config = dict(
    norm_place='pre',
    positions='rope',
    init='uniform',
    init_std_up=0.0273,
    optimizer='muon',
    train_tokens=1312000000,
)
Each number is 500 + 25 x the weight over its row's rms, rounded and kept within 0 to 999. Layers, rows and columns count from 0. Numbers have three digits each. The size before them is the row's rms in percent of the matrix's.

# down: layer 6 MLP down (transposed), 1728x640, rms 0.0832, rows 860-926, columns 128-191
# gate: layer 6 MLP gate, 1728x640, rms 0.0581, rows 861-927, columns 128-191
# up: layer 6 MLP up, 1728x640, rms 0.0597, rows 861-926, columns 128-191
down860 103:503532524533513501481584501541509494501485501500502472519532502491485510499485439505483498453487461503533543477490487476517507448499508509481496484525518478460559543488492480526499528428511516
gate861 096:517520526514512499534486519520548504510520502509508466486508501501502504513506528464498486511491504525466506502479509486467506494455482490492503474508496518523490542492494462443531485479506484
up861 101:496482489446507486458490493512446507513489492471463539513510488493510499538514469522476479482517539519477445507473528480474499524458494473508490466493480432530507500438510519492532528501524514
down861 095:522499492497481497514494488462527530493497445492473488503555524498480549491497506546491502468489499513506492466510514525460492520543480526502464508562523493457533516520469507502500492521495471
gate862 100:514519467492512471482546452509518514498504507553521472513543515503497477507477488439560518462485487437504524487437514517459473502490507504522500514494478508518471532495496573487511470490523495
up862 097:477489509502481499479489537509519491514512522457536500467524537515478511474470510493415513474501487488465533486487518492504528510507475502507494489496424457518517512454509507521515524462480537
down862 097:518502533510515492488516544520504537499502501450524508502462518534504490537520455525480516480499478513492516504456463513480533527475501478516490515491517502538485488476457469508530503472464506
gate863 098:502502475564469493487495506495509481512539485505469479502464535501495530515489517489532509467484480543505502486519477523478488532497491458535535536427489530490499527533516513470468513527487527
up863 103:489559523524500448514496484506485443489512507531540522522553479474496503556472503468528486493527505514534544540467515488465497504502507499539482442509475477516458500514480510478478485456487517
down863 103:482432422552497521468484471471505515513547491488488471524525509494464523499465513481499469486491514510462513533483485448531544557516485523480497483492528488500501520518471467502507489506514491
gate864 102:520494523509507504563494499485491488486512501450480463527541477517496504498522526529486498480485501506507484506506519524518527477451524510575531499492500483484465516492498524514484499512517517
up864 095:477496496530456496534510528532507511518509524467524515504477550514508474496505447500500534506499532476538544540460464490471497446499497476488471523485459509525502454471559507499489480440487494
down864 098:490560491473516505493504494525523506502515500530474504494520497516484496516471495532515451493509493468447520489493459507476465491515474507552484534542527509499518486493478509483524509509513503
gate865 093:513520436493515449489536527506513520498533468489467508511503478469488496488469484518439506500481482489490488508495501477517487508514550507513476474488464522504536484471534490520502492545474506
up865 096:473504464511508499519525532526468500497502518489509447494482489482519508512511481461510480486506477479487526487490478514470484502506471511482484478476548509480514525481490517467479523539504530
down865 096:557481515503500485513525492509511511494496499534533506522507459516460522570505480522509424524509526488522507450471475512488523493494493545494539476505463500543493578541509494531505464521522477
gate866 100:540504519492482530500530515534526475508530492462469468563500522517478487483520473492514509522457491511467440471491490505501490489486491476548523548504427513558491481478475471453524475502443525
up866 104:443505502499472495511451516441510459517487482498507509521536546481527547471491487497479500522441504436496512503523475506542465502506460493525485447507467507518462453504514497493485495498451518
down866 109:514502511510526519519483498481498535510489488520518530482483514520513481487524483511498454451479499506504459508494514469501557490468472509520480535467485512488521446498460470487492449492511500
gate867 096:528494498418551479510481491526496492509525489458492460461460440493498544477500497490495437506507498524467516489497503512524471485498518497511507483477523498486489484511544542453491499490503493
up867 098:499483536554506480547502535484479549496493482474517524453503518495530459499489471485482523509466521500507520505514501477507515500445459529465529553502511492518548495523485488505473460514507502
down867 103:503456462546514510509538523494489503501472469506511486530539466457530489497500489475503511484475524497519486504478430529469467482508532504508510506500507518497505488522497521505494520550508532
gate868 103:528507485501478490523528480460525504558478499456461461501484531539500497513499448529517504488508485486549501529513523491432529482505476491538494489476482485501504520500567488516500490535507508
up868 105:490493462490465479554510513520525497528510470503478506486517517499522490469450493476499482442489531473494458516506494536501523522457530480477509536478530523501491528513506495509512480464509460
down868 103:504525458485493505547503527513497522526502483495496515488452459449527484496494500524497450522484517471468462461525519532548538501454522507498507512485448501494502489493499501487460508487516500
gate869 101:525518535490500534537508513549536519530445542473473487535516530545511545533496498498502495471521483529500467518528482501434501470492481507476512480496422512475510467482515500474534538489526549
up869 099:524476454510488508522498494497510559515559490521513445553472523464478537475521487496506501482528436502532505504499508499513519500494508525510479556512514488504513526475511513485495439528492493
down869 097:496485495562515511513504472548460533522535499502449519526485502523502489537519539467511529507475520470516465488477498495487501519543511494482501474507486496485514494465499501521473500488531476
gate870 096:471536502501499494453528522481468492553459477482468520494485491497495492525508544488492509491496479511447481501527534500514490534513496482533453537512506488477515512493515511464484529469470511
up870 096:539536468519476542530515513503494504506504496525492510496526486498524489473507509542489484435476489502513470485506541531516511528459516519504492505524501468524528488555513474489525525493512486
down870 095:523479484518501502526505496484456523497565515508483479501521530509474497524477510491451476476518470494527525502493469548561524463506516498473492523477477465512545483502468539520485495467497509
gate871 094:498506503514529553499452543475469529541498492448517489501511491471454502530494501521518500507456505535512523522491475518463494497510516521528520509522461485499467479465504487522514499496496533
up871 100:531498520485544455456539514521516489499521510480495482476510480506495520509481529500513480508560483491469511501512487500529448505506496463516527524483519517484493526513466511486475503469523504
down871 097:481562490488516498455435486509454509441503503530496520470567504425516495508521526473479514490474519478529513515489521529510517513478453538537491512520489539497500474463509483521489485550523462
gate872 096:472508541479482487511473493477522518496499503505503504539480525525492538467517465487460536476487501561495541453499544465492546502506538490497472442464463498454483485485531490535510502533494512
up872 097:517444455500486487532480542486520482522540485524463531448519478471469576502503513515517456510501456507529475495507477488505544530515488520508499493499477454535454539507503501488538495545535484
down872 096:502453526529484503463486524522473499516492469492484452534464541522511542463471509520492422499489497493553461504536504538519533510498497537461488509530488514521492482508577503538543506488536475
gate873 093:501469477530502506522523491447481497514506470503498483537494526503495511455484516493460518459480529525491474542542510451528499509530523484465527471480458501511533527498477515502437527484541492
up873 105:555505477450497498501523510507527523481468532504532512480528454462507513535487484466533491488467518477441538482547460528513488533478514480485502531529477476468452486523494517485509504527530525
down873 104:529510516493473484508479485530546468505505475525485520468480490501485463518533548507507526526508482490514507467486493513472519485531491513476491537556528517520507513481474522481547482499476516
gate874 102:494476502517512498492519514519503490501470440480519514456530489490517490516495464442527503536487541511492477479488508514478473500513511509498463499517516498531500469499459512496523466516458477
up874 095:510475508525495504507514506548493533526496546510512525529484513501561499485508498481497516461520490507499503537472501534519496517457513505533468509514472531505478478494548497474500499499501528
down874 105:484509542486488555527480480542503496469566512506474500510441559543478488464532485543496495501536518496486483451494494502457508495423504509499500505528453514451495505525487509509528511515502532
gate875 104:493491494458482528508498526472488448468454510490520512524497457472497496490489496487495522476539512506503495504552510503480468497531527500486512481515538494480519487520518505457483511479546512
up875 098:459484495474547500503535497524495500466530492524501478516492524533548512517541457534481498516508506484456497459506516501497481529475520479503528476494477527490491512488496518491496517485508487
down875 103:472498550467477464515454538478526513557448469496493514524522505484529473529503543475515472521543481521551452511482452507517513525519516509508524485474522536495495496539492481528500498504524508
gate876 101:536547454468465483478510500519492515467477498473504492472502523503525525524526477479528456526519490532489497451484471499501536522465520532453489435488514444527492487488543503473474466467461515
up876 110:483484543491487491446496487487531491503470527508486516513459471536480504516518499520479492477482508517493487496522477470505501513511525523475533559557555511487485478475499523494520538505525533
down876 107:475483522427478481505502524529536495498518525526519549470487482495474508501538505489477581555496483508490496473486522505479539509471489485551483517504486492496483538472504489468515488522495516
gate877 097:477498477455525483519438477500485489518479506533439483555520500550520530489517511493485488503509515540524492445487529458490486497507562545499483484524472487532488516499491505481499454480447485
up877 096:524486512516527512478497502489473456513503476555514550469445476534514518512518507520477497526486475499465492481484488497544522455490474499498467543497459555510511481514509493490510505521479491
down877 097:514506491501495494502485479516551494532531484421487464480514542504469481485517527518490446473528503504497531479505484467492498539490534543493502511511534513511533511608456522531527509495526510
gate878 097:521492475491473464501503498539476496490488495484524518491531523462485477507507496509457509482503533474484510506478489568471445536552516490458515500509459524513469486529533532520519512485515545
up878 099:499494486519487494486530490498520493587497490520499515558531457518512532500471526475490451485481504515509495497502515522528465514495481426475485558517510506495472480466509482467482450508516501
down878 097:519506506494473516521501505510541545496493570516506525451572449520537537535514506459472532524516485499448475492495492437484562516449489512410511463458557496514509530528488514515469506538485486
gate879 101:490505528502524499488494549480492456495520452448488474504548487493499487455500468470536467507540523517497503473482491516490476448504499467516454494468502527496513521519499497485486526514438539
up879 104:469526472515473475514479470490487458504476522497498503517516498487481496513541519486514484526546470506492533495527503494480508570542488518504527511528488501538499455519507493524504518498509529
down879 103:500465494541504480547528503475516496486518454515522491504535486538487491489487498507495412489493537480473503493469503542536552531523526491460494506498493501448466484477454472470495502499503489
gate880 102:493516508495492501484513520495499484483532486455477437472528492492468510481501518486465481492484499532514509478497532512538488512473510499531521524483498480540517494500475492506517526495458502
up880 102:529502509525510494506561499536566514507453487497497495448535481485471473496479492544477501509476519474458487527511492467466463517468464513496454499475501479506474472471480544500498475530463515
down880 097:531519545450513503458504528502529472469492483499469509454519467494528492517472497471532545468540497489490478504487463518487474509513450515456485489443524492469515499482477517471505493462517532
gate881 099:500515511503506544524530520554539483546507536459496505523468518513504490497471500443505501478528514515479493508485480496520521560552498501544467510503514494464499544460518494488460539502495506
up881 098:507528500515464475459463530523530497487506456510493513466503495468500469508487459527534508485532501517510515505496529512464520515482512511521526501470505530477460440489527518506497492539514512
down881 098:477492520505479480531467482449498508527524486451488500528453540485489537501462492465530511504517476488480497514459533506524503497518502497526465486539523528512509432461514503460485509517483541
gate882 099:525542512526531502460485532491491520511510513486507466501499498513485501469484501483502483491491528444512483491467550486520500524544541498470526465569477505505482510513537493546448512483470511
up882 098:464513469499472497464462514553499504567503477520507493525525509521491519538481497485524534493468497498469474486483476521479488498536497502506509543490508550449495535486501515484509521483481492
down882 101:528448522484484500493470494494475525511480523471468460498521497482522450512488473504526481544455509499514527465478490507471498532503523466484479498530533555479521478513504487515491456496463476
gate883 097:510500500532495513480478453521492504496428537534515522512479508508492534442545493463486462467486494490504520516537494525523502502486509519506497495511520515466557488444502483481526522476506454
up883 102:482508514497495529491489497504478525505492499492519490490459517496524534504522532490522474485524509517433533517562528520514498499522506494550465513502517459479550503438504468503526528527487488
down883 102:486485505482479493447495512495519536480478450521538494495488524500520498488475513505447470532509487513464506511482511527494527480542460484498513549493474474526504517471481517456466515503480512
gate884 104:476507492505505528521478519555480522490467500537501513503504495497468483549498434500535512482507536497544541526513499520498498474505491530484524496532483452498524557514535537457521516475519448
up884 104:469469475508523507475491506493532462531487469509490487516509513517468463505497524497509473485501503495456488536475541483549508527532483498495492533497549541470523471513512484559493502544498506
down884 099:524485501481489495515488475469504495486466499494533501496485492531461521518494461476516549532506515489468477476491464461493476526495462491532489451510535505498505494474513489455504511484512468
gate885 099:522527460475483512489494527539499511560502461503465525481493512503498490502499509490503432514540493506488481510505499431496480466531473508504537484528502478469511496523527535531466535490501561
up885 098:504486509499521506544502506479455522503540529480484525471471485502507501517483507503490507502509447435489487542474515488481514522481507496460515492514559525501476515473488530482444512494476496
down885 101:493529473505514459509538502459442529521478507482509502466474463531480487515543477526536493518503504506478492478488493510470550534512557484534513470502489457501483489512470531545530472534510482
gate886 103:521492548492480484515516528460540515505546506473511486501483497522456517460518497483499459555523476534504500447575479524483548479474506464448515487495487508459493500523492495537494510508532483
up886 107:541505486508520492511492468520535498520505477519496525491524497500469535500520505517478511479501495492511510469518510507448500486518533445496471501505492511477524487483496510498498510502514483
down886 099:460499516474492510452514496508499497515499479496539527497520488492529479505502499495525482495512489523546530464545499468503474507519491528474528504481475513500478469481489493468482498469542543
gate887 103:504511532495484504501529495524521475514507516462502466458511542534484568443490488530514519518499519510462487526493477492499524490513449497514510490504482495505496547497514529455499472526452502
up887 108:478489507538469545479486531541507500500486495529494523514469482489469430502451500486538475478523515475522501513529506500449445500503484482541515485526495545497512515483476495511527547511487445
down887 104:465513523488492532490482496470501499514490464471506487468547525487484491561486455483567498465471508474522488523520508470472507498480472492508500499518501521499504524475463498506455496522476461
gate888 096:490478474488485493490575465497513535530541524471510506515515468485523492518515485528519484481507472529479493482501531448498496535511518518490542530485489493465510485492497518486483506471507493
up888 095:493503457483489513458536489488520498513494448518499505509502520519485509482515507520502539482497457473485460491495491526495493516457509503503501515512517513498477492488512528502469524498545437
down888 098:523472495485513514502523486534528512492511535491500515453497507511500494481485523568548556455501457484490545443506486533533534511508483480465515515515446441493512474497466532502522484482503525
gate889 102:511498466481460483479534502491576475511498502508489474488462479477528521490521497530498527496499486513510485511503509470496535512462532517507478536483522517478481497512537515500498462518453495
up889 101:491479498470509514501489528466457485490498528455499534489486489456508483514501535494540497515478481512498492502489511495499485469528497500501533504510496518490534520486527537463517535509505442
down889 098:541506510513528491465476462447507505459506489468532521498512507485511462495532496490562496518508458513508524482477493468472491523460510481464531503535480478501489508483505502462511521517515496
gate890 096:530501455470499503511527500478523509515515529497500477495499487505521503493487481525508482495490497477463464486537465495443469500518494494514521489509503482515482500493500485512488465539505495
up890 103:517501544506437501514507497500499487480521484497482511499510458491513510429534476537475448479439472475518521489510542504511446499515470527506477487512512485503474484466532480480466480508516485
down890 104:501415511491482519485481517526522491484500493477494459497484529489553483509517525539457380476510556482479481509449500475480500511491517525493469433495509475488517470479532484478460506465467481
gate891 100:498507528487505498502520512499479525489524497512497508514518487496575521543497517482506475531545506523548498550486498470469492489482468469507513475523462493532530501496552544460488507482509485
up891 096:477501493476471530516502508540509489531502476499499473554480440513496487500463452510470473543509509502499513486496494489501457586499513541516491534500492492469485492477499444519499500524509489
down891 097:469524452504516464467511498518546500556480496482477511455534548511488510472546485561462508470497522508460520482471507536528509464536531498493475491500505477505449545518491528479502497486491513
gate892 104:502476478538482507536477522527481460491476484520454476480506548490537493539533492513488501525502500504501549505560503558467511536470516496504484509497511504545480433502490482481489512491484519
up892 104:505511486484540519524529485483512524517494504463527470476502483528511533489501477519453514477492481520540508494526506507494509472474501512506505490473481484547555490481493506540471498485517486
down892 105:538519522502497482492500462483506544504522476514510512515476546492502473498513483514515568490555527508530480505480510511465500520481505445507522499537500494477530478513459521470487512412484501
gate893 099:501508498493514489514447507503494508481542531499498491469468511484466511457508525459487489505510519510516486469457522470493508477499523488512455491466430481512489484484495462482469509517509483
up893 101:495539524522450496501474507501509517519512485478512482497527493559503537512469515497486502514523571430518463485480461506505505488563484481486489507494508530502474502496557524520515442483473466
down893 103:475496510487512536486494493448525465516475497499479534491490461470512490477510498531539470528463516506472488511473477461501507473490527510510500527490496530469490505487504508506493518484479506
gate894 099:509514507488524480524476499477521530568496476499520526528488495549490470484515495504504461486462522470516523494491529557530516532501519539476482493472513493512521510487523501488483508515466488
up894 106:503507520486531509484474484511494524459504544544517491526502473521516522494468483516551470518505510496497484545482491493514486513486441491542575494486474468515519463458457495497532483532517480
down894 104:489530480533506526501493428502492505510537540470490486458478483527518435470514504448489522514508495486451453484492485550484497492525513491480470531480534528483481508526527498464490498468534539
gate895 098:565548525525482504501556526446444480476461508531514453518493545543540479489514513516537496500508452493493487516535472523555520504512521557502487479479496519483514497514488510523480502487535481
up895 091:481481448488544503502455511487542490480528502531528496466488481514474506496496475527507524504504481521507524543475539514502571505497508520470484540523496457503503506486502482513511493541525450
down895 098:503471497505473509490487477523526487532482495455502496499475522545524470548503483512529487529469529490506515489507498483522466527466558505500495465504510510559537485531507523497507465486494515
gate896 099:484524484463487549481464508492482509480499498502471500505490543475532489542516487539466514503442493528488490491463519467491519509506522508510491528500521467474515534510501519507530526496527465
up896 099:482494525489499499473539496521486457458470555489463528525480515506512499495527490498510496496508482439468514522551519466474509503517496485507513504518519520523464520514519491498475488487560495
down896 100:495492524506492489524514479543469487517454501508545490483526510488512470480519505488506495518477498470500474511513486502512480542515490493530490512512496538454473511519535506468460512492521515
gate897 102:513478529494537558527493493498433481480511465528479492472529492504509506499512467551490484499484493518478528483479484497502471537457515465508507511548516514476498465481515505507539468490498475
up897 103:484503506453474474474473505507505484517515504492502482469446522490462517495505488512502525522477494515516561465532513523467555493495506501533487457507491542511481500543499496515513476509504507
down897 101:507515481526483521447511472525505473510501577561498551530485491525550500518467470501493527502539516490521507513554520478518517516561507490522512489503520509530469451506430488446511511534526492
gate898 100:485507493493536515444525528527491533516507498442474497518482544492516511509486533508520540520521476502476507513510516512521539486525461491509523519526518461484517520468526439498494500506492515
up898 101:497480541482504504480567490481455522515474473474514525493476512478479505485513503451503457535467516513496535514512470544513477502508554570497516458561516479522469554521517469506545464497486425
down898 102:499533508493468494526506483492478478533509507482484502472465502522519505493484494514464453510482509457494490510482471518517504553515535493512467563523550489569492525520543496442487495480517525
gate899 101:469474489502489521457519521532503508526489506481504493488498498452510470510492492529523493510459530501483487525481494518516497511512496496523483532505512552550543525462532546487468519493518482
up899 102:536442484482506490496444450516520442542529513513467481490494521510524463513518518501517525515493495510510446466504454488488450514540523516468532555496511561563456506508495497459471503488485508
down899 101:489463490504543525481492503521490463470495513490523480499497539466487484478535495511515510500523479486495461518499523539552529520450486505499537502498497499490506451525471495517466489483481469
gate900 096:501513496506496466479499521526490518539490538505484545503524461492536493461517488472492440445507494496455504469447508452498515495497522492520517509467527444485508485469547543479524557513444465
up900 096:518498512496484494527483487484483545507496511510481514464509482485513509501489522472506500503538525485522523501476486486499501546499507492465470477506522497481505530491481525513485540522501514
down900 100:499518503478521470505495512498485504502536507493440531505497488529523477505476433550480514477485522508505442496515477509554475512494490485512518507499506479535532515480537475511503486519505503
gate901 098:454488477548491498504531505517478511529508509531517460564493496514473478511467490492541543533535485511496495521483482498489519502485498489504452534505518532454479503515496477509498469509494484
up901 098:517455489484496512490501500559496473500508468478487471507494516504497521488533502460499539504506521494479453452475472510461528455515508481478498553515497509508508487506495511514528484537512503
down901 098:500487465513503513519463539454521551456522508509499569541460523492495499484494480502527544498526506509529498509529535506528505559484471483521509505495506503505478485520509515505474481510482497
gate902 100:491505464519514497514510439498553508508539503474533494518494481531494513535496518488486539554473484494455508537506505493483504500499510523508473467502523484486505471537493411490443499514468476
up902 098:513516520534495487479525511486484534486532516480500502516533579491540491476463495548528515471484513530470446532488501517545507518502448504490506490473506511519492535470500522509472465483472500
down902 096:514485487462517449526534545537529484509515507517432551458514490496511491453537526473487466529457493491490516520490528534505477514480502517546490508489527489514512506475506457532468477523485442
gate903 099:490530472481513504518541541456529510519517525518477523475485488502469482524494485505494511495503479497557457505491517433503482470523515462505474480467501504470486477535520498500492526524471465
up903 099:513506520498507473506487513505504484506498480545480478527468479508519475502464539465511512519508522523533522505535514478488512498502491517472468549503463455509512492507479495440539517489465520
down903 100:513477522533497461537462479500529536498503499488512480506453487485490501483467469488487474539513501453518505515533484537499485488515515502556496490471480518485477523485505426484502485503470440
gate904 098:526531466492510456488504508502498463509516473514491530512473484515507509549517509517504518480502516447487525508553520465502463521471471486519470504494483510559489489478507513485441525503509510
up904 101:455505545491503481483506500515527525477497507522518440509473502545530485480508512488458494489550533493467520496525527536470498479492520499461520515497502473527489523460530502484483495476508481
down904 100:531474480489507496460527505491526495502460472498498496505521481494492482484564507472499492469504507532510544533514511529447498507455482512522495506498464504539470507509494518493478507490486503
gate905 112:518519515495480544531532468486470506496486461520531482481495453533503522552502517453448486543499499486520547492506494537496517487542546489488516486502527454486489515536510501469481512524521496
up905 104:529507468507505515521495470455512510532495514502523452498467510448506500528457480487479489511490513496517523530490480509500524507504481495509555489466492472536482556515477513474516469460506484
down905 105:445473552503494556477483561458530480486454497502506520553485452485498491498473492481525486484518502519527536493543528514511503519500453500466486522521506453492550518503531469510487513460524533
gate906 103:506527485466500518465547451558501510440505483531505536495463504494486477488494491503502535493531523542466498482519530481517505521483498503473483519529553531477492481471502540520533483471486481
up906 111:478520466496475466497580488506532529488531524518493524479528467479522468477509507492480506517455509489491476469490487515471539514505511463515483515471476495519469481477466513504526475477523501
down906 107:531534536511507508510488540460479472533526478499470517542490520505475495508465471543484491492496508488499538478483464512535542494501523483504511499480522505502535470499522509490511496482482503
gate907 097:483530526476502500498522525455479542504504476512477455457510515511528479502488527521474492534492543553488491507516500525490469483488452487529533535471468492496479489541475513478522501525509523
up907 094:518526509554537498492509451477427496501523494497521498482518510528481482491499504520528502477526514467478508499489453536505507537511477503514501488474463515491497572502503499491507483488543507
down907 091:522503483512512456498480502479534523497527509525492511502477481494509476484479535487474502457505488489496525478538493477526492486456515476478502538491557535474544499513490447534514558517544480
gate908 098:526486496467480529486490544459452533495535519507474486506486499469496539519540473527462480511505510527502515484546483458477484496481512510496475492500504485522508473513521522522463472530513517
up908 099:502458521520503487500469489519503545512483502467449508524479497466482433502488521520498498512452478524503504494527512521491484494498560487522508525484508475499455477491482490492532544500547508
down908 101:511556521484496497543485509478508521500470522518516500509480519538519493495522489472476497473524443473499528538519506511535472472504481504502450558470511482473501514506471520493540461543503492
gate909 097:499505451518469466479501470526459529531531493473456493479544555497466482508507501523465517475502510447527543519472485484523498500526511497451506517471515490523513431499522510514464546510505480
up909 101:473481490480489485510495540531505524504467558535534508484485511512507514498495525476461532509524495521515477489477486506489494536527488512517506489496533498502489515464525543479542508532492487
down909 097:508475487476508460533485494468475483502483498496517481486457493569492520485510510498490507461479538512532518489530458513498519487501488476524452496523523508519502472479505457502492497484502529
gate910 100:465508505477455494494490547520504541500472464513526533487500532527475503536523484472508516523505490509483456528498520516502446496484493486543512513516476509515522499487480488460517522513533507
up910 107:510512490511492488515506537521515477497523552493519507429527511500527509506518498480528485492503484497528475539464501468530530486489499495514536521479478491507564508492502502499510529485507477
down910 104:435460465496486482485539504505520468501512507407477449521511497527501461475500514487494493465552508529547527463568483456501463501536485515506495423521491517465497533478513481469463508480499463
gate911 095:460501498490561511517501511519503484485497485479540487527449495502467503504453531507523518469490467540478481474514462519515515504446509527487518518463501508506489510478522522536502530490511485
up911 095:511510473501533467473512512493486485520492508527509514489489491453467522500515451497509502507495511463503476504516520557487511470528454476522481519508509469514550521510483517478467509507501472
down911 105:479492488461563513491468560540523476500527482488497531507466456480526514469516464511524437497547550478485482502474534481534529514520472499506504480499478508516503537491498529500492540493498502
gate912 104:497520497512525485532475496503521518462500494488539502507473528514515469490487435497488496481509512523498529474485499465546489528503548513515507472500487521455540509517508523507535533477528536
up912 105:514495497508495447443527512498481501542460520575468507486495508500482475500464524512488504504513479475532444511512561467514486523438491475492524551491517468527473511542519463509455531484525503
down912 106:513521494479515452467521505549486509538523505534497496519503553522500505488490505485511509555521510481506524520521501450512555486506477482485470541458517509516443544465508469494522510479464543
gate913 102:514558459516529485452498510540488471472498555436461460442504528504543480476486469472479503525502522506481479483500523499523511547546497519451519453538501478512455551528499519499474527506493496
up913 106:474457492489512510509533471524540503487493475527539516459501488448502506476472526509504502531500516542499498488476496516496540522454532497532528498485567468458557498505503495472469459483524491
down913 102:497489507490488484493474508448510515501519501484503516510474489484505502450476498448538491509522496513545495477532512499493481526476529503516507509496486518471504530464481547505507502521460497
gate914 095:521548484535503501479484517489488501487517507494504479528498480484474473490436447495496493471541507465520459490487524452457502525513512469498490506539485453485524538494454483511512498474494488
up914 101:530547517493522510537519502540468491516496534493460543528481480463530494464520522501485448550512462487488470520504459516443509534527498484477501512496511480504471534476468483530518476498476487
down914 096:530495476504520461550507483506531533535450497477496514455520483528518506519526501514520471523524480507489506492507568501471482455518521454476506523456529497504453477517520504467510489508493536
gate915 106:495472476495526529525514474514563515513519474527513450487473522482447534496472540499509531469513505515547508502459468529512494524503474508519491527473487503536460501454526484499558487484457515
up915 103:540512490515490491469516481481495481512458506412452502514525501539509525501481457500527481464498519487546468512480534445535457499513500486480527458475482503544551501524514522484516465523516497
down915 103:494466497540493497514489445499467485481471520443493491491490465459479480485517470465521541516518464529498492488499522495500503523504534511510517466501552519475466451511481524536502497524514505
gate916 105:503477494506488513519536523508505505528516516490504515525496518544484457530494501425493495485513522526509537502514524512519481506551546469508492508449511452455470522523508507506515471473541548
up916 106:542510498495465463486480542517502487527505484486533502523471471466509488497490501487502493517537521474509524518495479527506512517542517505523492486477484496505452474579497484498519489459458522
down916 100:506489453520504526472499497512477528543487527510524480538494515517484514494494485494504451564553543458480498511510470515492555501494527494495494484505489515507496477492482479465543499484473501
gate917 097:504513501509483502468484497492537490500507529519457539501518490522469487549499515528510538442455458497514497498513495446526549547485489509479548569490480506463457483507485482475493515492510545
up917 093:499499523492456487495540512493504490490495520500492472550519486520491539520513467522489542503483459464484498486540479537500523486486511494476503515487528546495516480464502453524468479471513516
down917 095:488496490501537512503480478513473495485498532507512513488515514483493501502540507472471556490524519529535499494494543480486530519448496533532523547494470472460533499487494540494514505484477521
gate918 097:486495461495463495532540467528539512494490487473528511518520487504489519426555527504486472481517516464527491465516547496485455517522535505489501519484487515471570477493471478502519534551452535
up918 095:538486495476513527499485521532488463521502478498448525463509511528503491474511478494522488475477521505530493503541504483573521490525487497457496513476519504471463538484460551503496505518504497
down918 104:497557484511481462486476506545499483476528463474517487501520460492465509488503501442471477490548487503497536493496518513488484552529526495500487509451506441487501519479516540510518480508480509
gate919 095:468505526506487475511507446530505517523522503513485485550515534474494445519516522518530515522452513475495523504519496504506518529510482542497481505500492528475512518512452510531503513515489527
up919 090:495479522540502540474499521506482456483520509462483486495492502457501495493497553514558464565573539496489498480499514540461476480509505537490513486476508506514500474499475530479512532471476484
down919 095:487478478464499481539507481489511508528499554544493500574478477480485451510466516503500433463497520507491505507492500538499507513462552490500504494477513530472501529507484472521506519492508548
gate920 100:476510478534516513458547493492474537485474502521435441489504513515452474531471524517531530464460491488484486500490520531507478517469493491484518493490513540474501539498493474476508476494517523
up920 096:523536479539491519505531483543479509488487508535540497482481508495471466508541455454480499530468492502497504485507547530526517496493492502491483491523479518501492547532473471525496530518487470
down920 100:496469453504475533505531499526490531493523531514532523523484498489540474524489496465494484482483513510515463451503510494504517545539507463450515496499481465491479506448514467509455491522487541
gate921 098:518562504483464449500510520535483496443481485486487513470501512486533503498510489515508487492496524496526511464472512504531501494469483514508485521493496513491500491506440497519512518501521475
up921 094:493510499508495477537512512508498527497532488500453542520502505522506509467493474513510411517505521496494476480529496473511539537473493475484461522459524523489496471512494491491501473504493512
down921 097:483518544529501485527533526467486500495482552506498469527504514558498468513463482494480461500517523523494538493516512577534490495509502481510487487483501508452509537528513532507527531519483430
gate922 099:507500495482539501504523521525471467505498479486459514497485492500511518462497494484497479452487528472493489537511534543519484477492540492529458502503508460535485520521464554499502461498471524
up922 097:513450527479514535523497482506503507512490544509509488570494534517511471495495520455490505512510529521534463514474494510478474530509528530462497494484519522464498560509520519500527501533519503
down922 098:518545522530526482525540487527479476538509472470474515492492537470503519540535510507503523492443515501499483489459489559525480504476532462525530501452504483502444514476479514537507500486467504
gate923 105:513467504494474501503471526516532523524538487488477484527500472487517491511540481504513509553492465482490487501499522487496519425485532496480478483500485472527471487504497518478498507460482537
up923 103:509500478503559500458484527532463464515517486489511467495510538487448505505461495450507514479511541486460517514533535526492501479502501509543503492501527481492491491574469437513482490501463479
down923 104:522475500492493475559538485512505481513527515524515565483457518510496514522495514500505541487494462513480479481522533482501537492511518500472489507506498473483529463501485447462504502430470512
gate924 094:513508515515496486497512480505557530529481512548479513485436499452497548511497515521472509503479500482482493507517507509489493478510486519519527509477510445519490497505526499524492511492502425
up924 096:511486470491477481450440486469531499515458521520531444479502528503508443523507482506490481492502447540427519479483518487520495501486470476498515517514488477479454506538482464477491467516528507
down924 095:507482477534493499506544478499514514494489463506519490504521507456507513474515538486539467470490559506480488476520532533499460487480486582497512485476481475494511479475519508507494546522474505
gate925 098:490493529519465481492487484441504478496512508524504522515480514464493465485498505511518539529475472458518509497483510495524486527508512510505485445564493450478505514489496463484536536488530446
up925 101:466531457460458504487515526453540467496497525487504503485515525520489476476506500515523500489488532484467501531474486494511522487507513481511518525528489482480524471553577516479551516511445523
down925 098:464473507534507454486474470537517472546476474453475493525532564482515516489522521463486534510471494499493482478495495479468556514515522480532552492487518498468523509518496534419507499493495490
gate926 094:519524493545545505500478507496503499530505495494514527490481504498472500518506481497489463513492495502518475491497454496523502511490521489453507493474499526479538494461532516519469507522516550
up926 098:499477556498516509505477526550473531483520489474493488524491494473484503497535499540454530531509474503468469441511478490493461541461528523538501491494513491497475528474455498507505544511532530
down926 099:467526530456447498522515520487511466508512496461515515544570545483532470495504483503516481506492453514445509491525462506503467510498517462489463515492545484523500507496500528497531514541513509
gate927 096:484462476455454523516494480487555450514486498524505499504461495467524491487529538507512491512522507491485493499490460496489554488494452468447515528495487484453450533515464501495492498514510534